Weights of a small transformer language model.
Size: 12 layers, width 640, 10 heads of 64, MLP 1728 SwiGLU, vocabulary 8192.
Architecture: RMSNorm before each block, no biases in attention or MLP.
Each number is 500 + 40 x the weight over the matrix's rms, rounded and kept within 0 to 999. Layers, rows and columns count from 0. Numbers have three digits each.

# up: layer 7 MLP up, 1728x640, rms 0.0703, rows 1483-1549, columns 512-575
# down: layer 7 MLP down (transposed), 1728x640, rms 0.0627, rows 1483-1549, columns 512-575
# gate: layer 7 MLP gate, 1728x640, rms 0.0679, rows 1484-1549, columns 512-575
up1483:533541494475538524511520504463469547538489546500491497467441542478383500500489492505528573492559501467497462547461516521529482492535541507477524565527569504515533562564464392529511512533464455
down1483:500552575462493515584484492514456438544441534468460539443482503456505533520504468554497466488586470471514421409502462538545511463533508470508557450526527551486521542494537531553535442473441557
gate1484:523462492498537467452446496536555524453447520515531455510484560511490561451485509550503481529508515564537468475542466520468496486536483464538511415514500555523491472494527473544494469529516547
up1484:614550548557508518515424523516453461524532498490556493554444504549491450533582472502555508420426537545495554538496487500505539481419453496547521561526529482500417515524538517508490510501496507
down1484:501523519522523496516439583460498445590485475481547437498430522615527472478535557547493523498467519472463580484520498509481522521434447435502480451505465436515452550513490421504480513492479524
gate1485:451562528509535417518568476477523487529455527492482457482452523530440466548473481423577420482457545599507481547541542497519514539415382503484511513542516518535472500505485530501506553435515600
up1485:473515512537499489502502524456435469512493509446523466422495510512434547553494406474519555496557570505515546572562504514494461498523502483514481519481570502509501548549458522467520493458527483
down1485:501531441507503430486562571485480457448467476486479542410555527459524479509525516554597551466482591514558488551540579520505398540490453548514477568506558479474484505546419569493536480477421519
gate1486:518491453509487499467427509442507478494576424470526538462481564506525544546456493552600463500467542551533552539565434537510536481499558511553538516466459506483504490515536557553501539518571463
up1486:491477462504468506452498585454472469546437506430527502502521438487494513463479452480499502490563506496513492506493477571499576539496480495510507504463535496477446452568501462511497500476466476
down1486:491495550515421484452485470488437463392427420525500564553506393488450550507497462481505538553448502441487555495542540474443529531493500532469561486469463438488518468461574594527561504539515503
gate1487:514544530485436418483450511523482467468516510521511440519476535502466502427502521488522518508475477548553506519448434517450488521476550482499514509527452519494503520478604567502504519530459476
up1487:516510520536550501525492497438505498452481443462525558548509508473466526442530511461487474527507489445479489488533541518543491467513529455539538519502479496600519436427520478481553469524546549
down1487:530522494445581509554524475549517565551541432472502542556431565526484556510484481409453542481489468509488508505495516464478516457526491555510481509531568458514498509424490530413479437456556470
gate1488:490467518427495537567533487513568497520491476542487502586491488521530528521520488428457417543452450464453480469428549514569464504491497542519467468493501534467534531524513505581560564477468441
up1488:542539565518416543464509500479434478365484510576456512454500496504441554504489443483525491524522432447464507462539511583524516498466492562463541469515498538501506448480486536471440535485508558
down1488:350482438545429451478503531514436523424528475494456548448503537533518544520540489493543490469466589508486458484493471453522569450500535489511543510532535509533545423450515465488408500469497610
gate1489:475486472524370451521490503476484495503536504500557531477471524485496559508585507537536531412505542484535489444462481503496493560565513446483486473529469388468440547502461496461468414466510525
up1489:467537508449513505483491523430495446452592444483517447532495464542496525486473449519531474504494436426485592478526437457549553477526544541465498507519438442470433480480429452476458436497474550
down1489:581446522549415485471606461440510509521474508487559481440488443491478500495511448542569475415547505541564501550460467434457475487501459518487493543481386491482544556555485523564537462448384469
gate1490:559550547479518535543484506480531488545533544523477498461533482468575552471518526492462570532482488518476527524483501561460495435516436472500445517526454474495553494494493514449490515603505444
up1490:527545539423496553409467441505426442560607473476498465554524470486572583493425575529504489482526550536522511519464457532525420380518509552502420458578520504470532450545610550448476425455525496
down1490:511504432502498451530497544514507484509465522509498515436493443484511503458567502530456505535558603534524544545419515498529466518543549534544461508528491540486486535490466466558447495543542479
gate1491:582555474564466586510578512514531503467495524534487506518526483445535502471618482578502494472546483440485454491495506448557484564519533464479412575526522542520528483549426495365502454558491498
up1491:504514476492558435425471496500510465443522533542468547507538500492471485535526548492572515501513485494461473458533497493498519506498500483509517509441549479449500518481522470489521485500501530
down1491:489539500536485501409505509485515502493535454430497548455472458547498528491478472574509497451456428538515538473452449456525496387468425473576587467482458576515480544421495509537547496540486544
gate1492:527462528491441529489506466472403537504569435567506488499509539515498534435551516512513478487467515507567533521488403417522487490551445442501456534556462521422549506532476400492543499536512565
up1492:535455498464563436491520496476478530474485499477454484456479442510501523515456532550502484422528524516477573513550563547546505533432555544544440472619490439465508443416449482487531476552482495
down1492:548533485416493538414494491508471482489480526548494542386553491532482524466502522482511540501558472493451501486485520475504452511438426494515434526462537533517559492481462543470495534499505482
gate1493:492526522537507575513372501553563472465512474494481413516424525555487485458423544555494490570500552530486498535499516495544489518539452473542517472529460557427508555533500515515495598447556429
up1493:499516395421441467520504569500529446533561497433542443517427497505522494486557508467536465569482527482473438560546475536493403488456580477473472531579458541412481509500504471510510495488530496
down1493:478502484492563439418523549523444455442501422529498459530523514469583526475527482455469484470512501527511538474505449520488472515473481461497584523502410581458573597504532463485484483510506559
gate1494:585499425508559488506548459521450391472458502424468453502517529506538475527533445547520515487566513535544473492504515507416464417515488494469495427474474505486424517548562569553525507475562464
up1494:466490529438457471536455492553549500432474486580448518523529472553435491568542482528528461483600502497489508550522535542485502489466479450450457553539488491509464541499506472504562417535556408
down1494:445480524434492471482525539474459471525504473506491478495480524502485476472496502513507518486501487500513494507490551494589520523434527512505464525514499497461452526513466460514511408483536508
gate1495:505481484488494419553523511486530497533528509561481599528497524489514455496453511539551471433483560481565481584526476509519508491496499455466515552517466504484533464369448512487534434472546462
up1495:547426515474505467529615532524444549540514527478403498532532482561504470484525493532528454530549575523510517527515458490511483472441451524510441492509462504500464524536480513471491493608511557
down1495:482492513505482533472526591513485555453464514451546524510505567490478460546495490504569514469510450441491499519544505465520565500527481514562421500427573531441520498547469512397453584394504442
gate1496:512472507471503503492510463530422453473529505449477499522438434458588551439539466512464458462423505509481476464516573476441506554483483530579462457533371471540457532478481500555509419567534509
up1496:521510485484449602562545458543558490543549494538500550536504435549458482570494456587470478464481536425458414535473489500494432451503533506481454592515504460457540462497512575499484405474490495
down1496:479523465454470468469493504593484453496406552552557422440469514548528491465548493474496480525477531543512497521475533511428433527484542611446462530479484483494569451521427506442537459433569537
gate1497:459467453442486455502446529456472545452578457453528544567525441587501490493518526529391540478522548487468505522553552498532450498519473456502457519574521608510476467524491460523514464505482518
up1497:502564536582461577517514467499530549569510504488550489413486472491503563481506541474591475536524461544563549506500569476440485468479557512602534504438483517510520488532488452544493523565465469
down1497:541468493570500513577633490509480487480504440504524467555470521565424475559519552549543495534489436397477499468575506472520563489592480586466530517440502454503450508581459475528525492530482415
gate1498:503486450482515547504494510537510469524429495455483461457486481530535566544471515482448463460445530522508503525473513438474543448477476523494438474579491575574560557514449529499438517547561426
up1498:494456451500485551476578535511514526422496458506389446508481501519515470480555454486461492498506574476556473541519505492521482495564543523429461440487498601462464474527494514490404517519496465
down1498:527460495504525529465567493477504473406459552501543603477480504576546553492541444494572489522495567467601571477518516505532494511529511536534473457576491506520531470519474483451558525509578501
gate1499:567496526516476499478483465445504579610478486493456553497488538537505500421438517482460612483543491472483497491503491523494570475476483582479499468524536534505545535531503485487513468521501434
up1499:519477527516542488441480458414541541515578507540571476521461545577543547482561471506491454492543468484461538475478470532560466501474413490476541451514574532468477534488488478491534512579486484
down1499:515604563473524513510485474526475468515584480527572489531465486504486597523532475497523443494462502512526565430451502471493459509486562509505424461448510503538508509491468567547414495563479420
gate1500:532522486525525528496476482534503505530514510531463467479560555554483475493481569562456487551494555541590522538509541396560552462468447515564455581445532517431492537626534464511476560475486550
up1500:503472542478519462472444515493519492534487494530511468512445427469537495437490454548476535485555482540519508544553544461525409556424464477490509452541560517533455502528430461529504478489460481
down1500:501487533514455468481428545476529471489550527543484488474492541457478541517490534406578497476455491479594487549531488477518494490537400534550494493465489514570451503519513421485461491438516501
gate1501:455539505548447508537489493517487536489488444520580535477511499505456508454520520476519524542482479398492547513540465565496515500495532513558513423525486456521553559526498470515551498486534517
up1501:575543429465508540538449426516488491526528499488438497473490533430471596492573516501516408487466506524508549471478532556556481505509462489482482541480495505478452512513525534447475443503587520
down1501:496540501519533458551451470597534456467530508556530426470573526600475398532422524488476545565451515521491473549575524465498488484493511498474457479569449464539499527541548494524458469557506559
gate1502:474546542560525503486504499485547520451485512463518572492480458455542431565523548487465464529421510436505525508523469581495490546518549462524493506528437535591487449480512494481457591482483450
up1502:442492476444501499465546539511493504485498464541498498486472506486477500488511480515554522520501593459513520506450502471494546532568510509570429521531502474472463519543494506498446495557428485
down1502:546507452494510547523462554515428528521486529455465456497501462450574489550558562496489488488444504411506519500557493556477537513467502537463486499492549462491420510521463481492431526485448544
gate1503:431444462591524490467494533455556485515487568569520439524489547441499495448469440436533460531480552515539486516608489572502507524523506506506532443371511428482422528446519415430471454582542541
up1503:472516516492518478553492535451476488536470542521445469491524498447489522559515522482541592501568428519529520479523522550537487494524511492586541507499478443404515529479473528535528478486452497
down1503:492483520460492484461544490515441458567468478531496551475489473534503527545553518507496439501545479530493529480462481495486505508447455457524532479524522538527493488485524516517572470479521442
gate1504:477515573509514494461517495501456503470505511497466485544492526503455521481488563540569434549487510496447589464467458502528491500508548483505472479494440509491501503504529492559551473515486531
up1504:532503510463464553495477451512544445522509526513530466501465551518475555455467368512477541462422464512454502530510570501492423493527453492497457473464548527450500505548456460459491483483512506
down1504:511538470501463529515478430483509466555503513610498555504494496510474508473486463518508535550496546469513546472500491497555520505468485582429553596499504432454403524513542486524599459515525540
gate1505:517490509460410469535523493554479451473519521434541522540495555495414536454452518492479519506487520438515456484474524580522538467506499518482518565449520490549498512569462499506542553474572534
up1505:487532475508528515465513474453481531601534479480526463497585501511561534527562530440427522489458451526500536495417478430447463511431492454442486468439463555444550501474472521568490416458457536
down1505:551518463479508530499553509450535520470534577499469489457486467544474504451506507510531498432510534535438491526471533484475549524493500519495436469522552493460535472505485454563556548557488455
gate1506:491490494538473521537469503505384518542473506477470425577485456498445478570513503540529529406499525529488508440485564467484510516535491470447500431489492503467510457491458464448514508468505468
up1506:550488539488563517546506550483472490461515557454483507506511536520509409564577510482484468523477480524513517445518489493606490449460484517519458556465479441534460441494515501513526509557528539
down1506:478559484451515493513522545420519545523489530521490517509539523439485421565457556525440502479535510497521525490505548494484494498521486469537481517462574575522447461560532454504486510495466552
gate1507:510511480541445492429508534466500518525529546534511469466506505497554463482541457441482477510559455581564526481529448535470456514491482465514510552521533552461499481446453485522576454453514435
up1507:438520540462495417478486506444483543477493514516524558488496461477532444530403526495513483463450494491493524471436452502440516479519516500479468555527482474497516511469455481502442547477468495
down1507:438510503498460501497495462547482459494589538479511453582458524484521529504559475495515519580577486458520457519522468562488483504475470551515482441446477435581512434480529502519479467416563498
gate1508:482502494495500601516526428550452525512500553530497535475456449511583501486477477492487543518472522493466484500495566500445518522464454558511516431522521525557533474543524513511526496489508485
up1508:483416473481507415499480363513504491503550494572477546457507507450518433483549500441558505556405492545484412552519446504482507518482561459562575434473485486480517455517529465502506542533475496
down1508:491480472429532517458527476501543466518490512527586511477504439584496482558434439499484455484486535452508546467515457472463535516526536385518462507502467450475551454488521474553492506455502506
gate1509:444467488491455462547513507514505519506480457535497628494543527491509526486495479449437478495488484485528532493480488488458406467487485515486471485461621531480468419516547534411496485481497421
up1509:528480491511465441445513469470461444512479523496503519503537446526472450490467497524480517451487482483455526484575495483442486553523583568482565449483481493476457501439530526497473511560511539
down1509:445479527548557458469473561509497486486543455514518530501502472529522533465514483498464484540541543530537523509504519525484510497506490510545512603534498510534424452476504492488557487494518450
gate1510:458506503480527514490432534415487605490472385509496491535499539492532548557528485479509539461522419441527485515476541514417481487462515500470529500461413491561525482496540548572485512534458546
up1510:522474537497472442478457482413506546449531524497510474501519510486505503488483515553446555423515559477484467466498531533447446398482506557415487542547461540512491456483499440544422451572551502
down1510:466494528512537509515423503445507505419428534510454537525500435519517515525490559507477569467514429486516462512486461482522503473493474487499444534502550504469472492487526494475491499519555465
gate1511:536487504569557538597602516427495549506488482468457409434538491522509513536598502531538521509526532543540449480378530483499552528546504603495553452548455506470490442491379467489526528455521537
up1511:402510416535411476514519561526439543529551507527644517535554513495546510497514406463535510441558523534504438523515476473472474495493511471523484489513501446547523483481528572577507493512523477
down1511:537529473483418471504515523489490522589476526503493578567505557565452552520511489502395460541456463489492547488563412467521478516545534480531402503489490513521497568470494548509508524434516469
gate1512:507459555535574495566471463474430532499508423559505491429473509496530460536414541554478466537514527493580595578521461446462547559476449431512480511492542441520553483553511471468554461502465542
up1512:551457564520452478460502488538477517539487488468424509499541528448463557430512485543480476566472494550521523501494501493482489502500530485459558462515578534496500453576526500446482554469508521
down1512:518478526531563483528490479569448596472408394482500532495499529501577505472459531546442472414509533463494444452452473503457525547524572460461550471536607530561503447539463505482462547510491569
gate1513:525529514590524456530482512559483478478543461498541532483543493499495481509526428511530504525554506544520500463612446538487566616520597557485602488480506542528524445523481500518524478530504535
up1513:450508532513514502495455475496463421481555462461484437554511557488573511481481512549578585524452438525556467399496458472489525582428515495533532505457477460557509522448534521463497556548509474
down1513:527463500546481484461544430490507514494450428512509484503539513493562546555497517537524566470400454530505438512524516517511521522443534478486493471542526507525504427475425548549496444520544494
gate1514:451482517540536457496434522459533533534476488466553495442563434511491527485488483438408565555528525543465506505535504496502521528486551427497453503498469575425471558451494525511506513474503552
up1514:533507528517459477518514466503502513534496531537466465534517476497604494452522498524442491480537536502458510517505450487481504550433578503459484467558527482515531563465540584549526482552511511
down1514:504555581483522378503492514487501566491525494517482499502484483538478430471527530476501462458480571535448484522541533483471479507465509476505522457516510508518502512536544535458481452528502544
gate1515:476492494468488470509568591510504426471517497552468485539544531569504484493546464446498456484478511469563498476473472527483458593471470481467426537475510483508533537417514504514502509471497461
up1515:521552518498487492529443482465493448496549536546487513563451458466525538440475467488505527534551435470516450550530474483469482442508502521552581490481501534509539511525453504588455508509507509
down1515:519443535452496457504505624521464436486453565518628528513428500479513456548514489447538488503513517456487491522482428451437465517553522530516487429521590521486553523510535582416460461519521508
gate1516:475503474519420536550513515472486519567501550471539525404484513470549449528525531541479543489502494540495538499495500476535445513508458471524419462505556479476487518515526557549411493492477493
up1516:508545490492522507448462515514505468558482540472471513553513476507454533499520524476540454518545530536505474555517483548492587442512470495567546534388518466513550531515518476527566489526427508
down1516:511429478542467457487497533577470426503452526496512478462497456513432450544493475473539498501546493412482500513549488515469496552469549519525456498493554534510406501509550528534525552585493470
gate1517:511509537538438416517444523579460447411476521542449519506505483527365528486529517493487579503474484535508541500538415489450511508448451492489499499516535496534466466520540479465450470492463508
up1517:435463548474486536467544476533495538515466512529555511481461470422468505534487514510496479515452496484478426439458469502530487463494455497489466512514527476513496549430458531501461592532466515
down1517:484526520550550472411482507449486472482497537408479551509437412527512543514507568517512505512525448482515502530483496529505418462507397521502550489498468578431514484525485516456508545530489538
gate1518:497530582472498514548524514478524495566458489456435511541596497507430536593499538599495464517485549432514521459459471511518462504456445544500532517468510434411460481508423417523483546462505481
up1518:530492540424517564500507540469504538459457518536523508486523457470512474545498485464483492436444473578509509475490491520430546586473503520435564510523442533497506448445555478421550472472483468
down1518:446515496510441573530443503481512501506502506497503465425458519518547546479526414463474518549503497570484460499471406479481533487468572486461509516539599616446476513574525469481448531510600482
gate1519:531467474495462531459463519592509546497473414393622488584466517477509494513486537464563530462457514537458559504478498489606517557517430547455522509521488495458423483467492440490475511484471485
up1519:533499471502403458512468430487558504450511474501534450476535551542467484498524606510542468494464469455495494519460507535496512488491483498469432522516470581489509491463462508421434448544462557
down1519:524456512512522572448513548540459449512503465450479558528469490546505507568393513547487546536488580486452503464540495517464494442501529516545481479501545504505539575513530542550509521542499456
gate1520:515533456486500489560415487399553453507389535418502512445464493543500430487535575391498498555507553566552514495517486455451542534545563552507520472441467469512547455555459510499480500520489492
up1520:525500528520491473528530465477459532502521509446441480506530478507520460534551441538517521533497429565518406415505436442511499526578477483531499514494494494495561552519512484513507461536464554
down1520:480495523491527443491505486539527442478581534427497501517482457529495591445502443579446547498502513505622482553472488517425535435486470539545495515431537545595486569496505528500491485466503492
gate1521:448482545480564557516537476494517486444491466485490437486508467479417473506509492501468583479585490494527501507493487401501497534476573448462489521508503509537502486486468457483481522458522494
up1521:504554452464469450547484456501496495419442495556524527518403500430550496462482504471495429470568488496518504593485471483535498467532509564531450539540369474504476450531525588403450410488489472
down1521:511495470552554480552407459512475562463546455466487520465513541482531468499491499464500540492525471464597493474502501486523507503497522427517566425508427504464578479644540492514420491525452515
gate1522:500521485549418497527456472532521509441578555465458470444516533436524466504505520531516456404541572515505509484500455503470544571522543540505525502473493495517487532513467513509499538530559517
up1522:491533472507476494531478502485538504465476503486509480453522462553483483435487522524492495521519538516501494475546525518570539510498425442551479487571510439508501471548518511432444470537561522
down1522:513560558482433552452558461535517543518482499528529500483507487535525502516501438513476389491440469523505504586502487477464538496545586535463435533544531466533582495446518497484480517514477429
gate1523:543505529498408506538513476559532481460490491464502503473565503440417497458441436475507462529431541527517451449517502578527465448470560449459542465506526448502514502532441472513487575528475485
up1523:444470562450526507537435532527493473595493493431526489486529544464477525497493490530559506475484507508479508485489494508516418552467577502528484521448428468556455478480534460525413432414527482
down1523:453444491484494520469485462487441471524513496549417502559536510457505450372451510439491512443482542525489441537463492507578487498449475394487554509613488505463521466411504502529504504498450513
gate1524:497517522471515483503519463542465542554470444485489459434505520470537446550482522414461512524498471469466464488434514430465513551472406556504447484530439459558479536502441473494498546482482533
up1524:476471528447482488497531434526402511563477458596531488514446452562480461548559519497479454492514559480477545521481510414435528533545524543566523542510369446509514525559465458487487538463489551
down1524:459472515478519480537523491454498482526489486536484460518528481537524430468441509563537383548486532500510521506505419519521467478471468524543590467551501585497433528454496463533434553516470487
gate1525:471463537516599496547498522446545533518490478471516546500491479516495554498555528464498478524557485524535490482470525525516575540477501547475463491511454432511488461569588531561539516487561442
up1525:506503490476450447518514516528468481508515527500513514460550513554487474542489495492476571393478509605516532518501485539528483565442475479491504471459463488529437503571455532504542516478517528
down1525:523474530491460459479448451577441487520597475531457451466496523498505493490452520445456556476428461541471471473545469502548539525452474519433471504454464504515557547471478450456545496554473488
gate1526:496564523447488496464483438498497496568516437516431502489485567499512465511541530481502508519501503563526459531600507456465505490546458430516544546499512493516489520468568491481559466581551548
up1526:492525529490433469497552452508466483424467498476500562507490503493473538460447496499578479462491513514477503533445540512574559534483555459500505480537401510497532431516574520554476532512505440
down1526:486467475517522506437505514513537560412529563545451519528482453408553544512472489477461573435437434553519454511490549464573449544541476481498518553507507510509488513544472485560506567571421528
gate1527:483536547541571427521504534430425546542517497533489532444497482506475496470495482514438419480541456493529483464461537502493453510545517538453476517481525467529623487500550515439474475463489474
up1527:463593550494484512523465553384514477558496529552548500446516491524513578501503493479529510464523490486566465429491473504460446525596490548504443490459535517497478517525506524499494447507519496
down1527:432474512467438479575524567521565453558550521473514504482524483430570444507494527506487326439412438467482477513480466524556528481419477496504478478525529511514523471450546480459512521491477494
gate1528:490559525529531487537483534455496496521530507562461496509466529464448532514488506552544466579458462557481506446547416498530561533556492456501487519440526496464499511503502571494539506474457488
up1528:527502513495490489497482508480469504503538473491500476445501451559513519450495493454480512461571500432526537521495464546538531566492465525531476490580501449475503508480532484525534530531510487
down1528:478560494630504473477494527440546535512470513461559542506482522459508448460496431532468521529505466484558504554507492470516460486557473425506428538476455461478517480457493473520533524517539537
gate1529:537530533460529454505509495465516504501508466509488524510506457470523519510545477568489514546484516542529471467524528435590437490474426520395498508497515543508490515565469552547531552452494504
up1529:471543448530516454484457568558529479481525500494465527470518511531498591604544502457505550526483551485435509486505571473474449522423506467506464467539461540417536542501556489498451472509531489
down1529:451565501540454532462460385575609498496482516502529503419499477455564473571455564529433474479470496531477554465496505486476571574507509525484582509446506455471479479448458513551531550588512522
gate1530:527466469526483548508529457480479568545518448534509455507462484540525580465493498441574521498532480534512557502501507506524501519475506512543503472501501494536491535467495498436476426543504468
up1530:476493532563472556541415563520516522479470511505519500462552493495458455502508535482513411516586493478530538523417457513468543478453497523480476501524511525551474476498565477464473422558512411
down1530:443568489532479487549531557477482456507491482446506498531497465453482512454470565562514531508499471549507438458407504476537527520558520459483500520481558531532453531480522455460496475530425500
gate1531:514465527480480500501444508466530490505500559499488501491520510487563559488565391565489503555503588554511514504507477517467498484518535480473527498506513509401502480563544490471539440581501541
up1531:446513507491553501455469459457458511535520410515458490440471466547503478463523531487447489492463490458476544483461549458466460541514481473527487387486537499504510548465500455543508501432549462
down1531:525573512501498485541425444563531482554511547426595503505461525467533506513539400517554454548531523541498556480479502520496484468437527464489471569514493499449491465488567522446538504515533565
gate1532:553468498532440581498516501535557541537534485551512508531362513556579514504551473494494495489487515527548482430436479493499453486510450543463471527533483477541551489433469420549492542447508423
up1532:466499471534523526453543548524525484498574531486507563460422487455518488517469430430541534475485473518479442443543482438535444505460499522478465498452561470465419435426544459519462501419542476
down1532:578455560527506510500508487511467525547472496513434498442517467475494608564501479408474519554526511461469519512526535470523460487577498558558542513544499494504477507447584444550468469550544498
gate1533:568488528559527541501482489471477486516545483500539482487480511563499389540467492580470424486561563551459557512507439473448487573530583476493504490488477484447576577476499458534457438509420450
up1533:512521509473446520430491533492475486542537429428533525522439501494577549554404539495450551500486541606625581551488469538502469425384420453475535496458433494521515453530512525525548488535592510
down1533:450556606522498516572554508505429528459513517530521450593553553539531492499526521506400539468529480433543419446485522531467585536540518464539551522507450541454466520531459529464470374452415532
gate1534:472488412492431453440497478504479534495441522461468472495437476558522484482537539498454506491499503494544562451464429567486451518456485484498544502413459466538493528574497585436509470502463495
up1534:509471488508486549480476487500424469468501495460499454514488469452461503504433516399438511504532461550473494562516543526434513502548497524525488484464484533495515492532580459601415499446577551
down1534:519550519522430449495486544509485488549432556555540487486499500526461431455426520422505547419563493519531406521425461536461455448503489459473491496566508447528522540491484465507466513478497514
gate1535:547445516471548486530538472522461543477469484511477471517503478478514476485502526479543498473487478504489514497472503518499510497507419487544459517525440500492548493492553487534483557537465539
up1535:523456465440527515561476523576520546506479469544473506527567439573426459518482538469535532475541515441501498600490545460487475531510438532460496498488523532519502502468503501510480510484565476
down1535:511461496509480508464454527496484463492449479510519486477439516488461451462548530523524510515495466489496503506537512463560481493516508501524598483508482514533484556497498482549516527464503534
gate1536:565503574406467469468496402402523567559516521489501568463545476441514501493521488483473543501452425486494499535445494477561519492436444455558520555475489547499454497468573482506454544474522556
up1536:491472446447522452517491503451489496549532525511492524537475543448528554478539516493491518527483527440560554477578517531500541461451541507439514434424516541440456427529458503532470481411591489
down1536:529570571451494526476512505492482491520518491567565479544543480431498563533466470505509542485454552461574461542541478501476555502544515499490521453540476581492474460436488499577518512501526515
gate1537:519516535535514424460508504502460528473483532494533572530462478502516520440488502485552514583507537512538419507492497552499476551458543465521499486541519522500539432483438491496498441524476446
up1537:523526539551518532482534465572459535514508503479454442489513483505540496480483483524537494562527521507451466611522528479478469444467446478491452452576454553485566477511447485501456561505525540
down1537:566453476568523366516533537479530508532447503464468515492501510549503495477497483425542513504498557588456450542522480497553504509525491490518476461501418465470491525441524513454446534485493480
gate1538:521505455521509415529500477479568466523475469449420522523490509573534497495529553561444502471486556590514553517439454525471522477594478473508497537466551511497482479481482499519514567539509535
up1538:509532507557536503549522515479522474533417575490499426548443526458483468526510467531511473486584446535487447601479483507520548476454551518489480431502489509493499563511504503445470460483475464
down1538:534512497427504458496440507453450578446454501484421546529532504464475521455565468502547474454460500512441518532594510509529516493572551477511555557436444559534467424529519471493518533536466536
gate1539:581491500535489491513574481528460495505530434627549464471522471526529565538570453577410506542466498472531525486500552498499487447460480520540460541599410514477508549530484493596486538449537496
up1539:482487593583481507529521510544518491502534459575441520434475521478454455523475521565426491510452489492562592448542448557421569480450514520477477497484457486504504559477496471526481507503530438
down1539:464472580486526469524533520521500424509557426451580508513482488549538543528570507489467454527498534470519451479514537499452503477512525522487482411507516456558604464463553531571536550485487454
gate1540:440549515522395521493488461498522490492519451469484483467525545549574640502516536466536514479449582500515548561494506514470476494587561509475546487529489492483518457526449483460495502489453479
up1540:519480456513385491508562484481523458489582544493514450515541559575486493535471538488461482556456523527521509508487495498502544506470522496518460583524475567466546484553553466525452486422511543
down1540:416570440549500552531590491498521537427500463481539509570502547525478452511520512511476501461397509466505532474506527495537602559517505457455473524494521519569462498538514478471447455489450480
gate1541:486568433501465513476472496456416442528469443516498513466486497409457497631563489492476476473525495457476477506554508465525471522512402464432484565511450504447499489470443513459488563489431544
up1541:419601542498457563484484478519525591488500491458566500411483530558502477365560466487541492476483525521500457491440543487472519483456477386452533474472500495434414484467461506509472511474499454
down1541:482435465516496573544543550391596579405536571506490447487487452486513517524455494551438463457490486508482519514411473488422450548501465507416540551429555527420505523517537480532522430467536511
gate1542:523435500447505539502510433580424527533532475462508517432562468537583490500492544479532476517519507476423452521524479537439469439539491558519462540577518467481522533478487566484500407525501522
up1542:419514427490475440500483599583418491503538418490492526519516442521489547504499505450549513478563450549464496510482452466532504579558454443509477484501554478542451500466496512484537473552564447
down1542:497480568551510551509516531494407567525517465455482516484479502463526509446507470411485554472548483524445505610536485483541495564437461536512460500461522506497462484505520502540534437450518468
gate1543:532577458484438516458495506509447489498563459388566521505494560563507526463445529495533466477473490511525490531477459483433544512482468508488486467477462505516478445448478458486477490514483444
up1543:442577526428511506460487483480507483496476495491559524483557524540507466502505532446502494497579506439488502507541561451496469478480491535464476514476480518441479449475473520553533503562474511
down1543:467487493537535579416447444510507440538480487489454476442462510455491505543538469510505504508469472512446526530479427518510498495477415447451513485492473488530591510563552524475458489535490474
gate1544:527493462424517525478413540460567483538502507527420427526514547532538465484550491500547560543557490468543484473527503520554532511519485491533484551458467544438466500518512474420593473511539491
up1544:454479506479498465543514437529531459516534435596519472452495545452487515470540500468480473469622523472511482484493531492553506517463466476585540544483461521483468478499496589451462538515453492
down1544:500470428533477524516535536417445442521467508570465558460395493428419477517540496499487572512505481519389471521493492502530532521518520581514463552516480553501484521456539526565509502469552528
gate1545:533492483492513490470551512490408492449530534504470539495529479531557508492620433501491505532541536468520566487581441502496502446563561444541504494482469474371395505500536517502502497476506588
up1545:553586536443469470488516517476532581518532468519501514481519513400468526581536541488453563522436525365512511574456482521510538512471418430489433544518549457489522451550412483497462501515588556
down1545:506515565487535493476609508481481510475458525544493582435507535451435492485484507471538451450598476500500513504434458483459531524507528433509469437505502487505563468558571439562462512515536537
gate1546:510474473497481448492547507519519590535541490469467436483502457498497528460483520473411483421459501563505492470512439528414420541416523480429485491465524456497464444437454554524499472566522508
up1546:467480484520499478463468461400502499457545572548506515425448448599467493525497457511508495461493542488530467448514532431462477447531452525413535499484541464497482470472509485483447464477454493
down1546:454551513480538511448541570500473481486491502461519458488474501483529525485533480418498486540463503528462481432497460488532416481553451529426509522473506579502516501464522561559480467532501433
gate1547:537484527479563458503432434442558535518497514366551524502480496440485507520519541546555554508500451480534469476466577478445530481520579506477581430501527462517471501490510507470510530513541429
up1547:511466519489501543515569532443504533435465531528480454528488527489482496583514556523505456524461519490444470410490512477509591556509498511496545531517506500442424455529599515541457569473364519
down1547:477537516552464460578508536467458514444460525542480529485462504493430527492527511414507449427515443425515442411512473469525553542549494478510479517447486542567483549478515492575461466418426499
gate1548:461599471548525421503494519495509504518569539540441493550531487514499569487507551495519485471547575430464415455527480393538529452521503551516557537528533556541509496503464506555566503544494566
up1548:483454535537461518442515560488518555494410534471457613552532503447496502547524480498520471451542477494525473513460446455513499512543460508487541571502484547426516440500503519491631436532473498
down1548:405483597477497443486517551455474435475534597527530545507495468475537463420555488526422477452480519497508552447455451557544475480480469577494498561481476498474495433480427585477496479509498548
gate1549:470522541486527547474439502459536522534526512505499572498436521475546504518512437537533500452535485538544482527459501466504496490517489527547464484536521490427460459516508535562534509491494494
up1549:543498500587500509476440442438566548545456507547462443589478504472481473482551581528480501567449471446468530498520488548483445458596528428565462539548517462560451504464610491537419428481554488
down1549:480421476518519474439457484481514517607509475501513528487507515471472498525482472498446451454497449535502468488529535455549488506504461442457453440511507525404506449442465510494511513561506528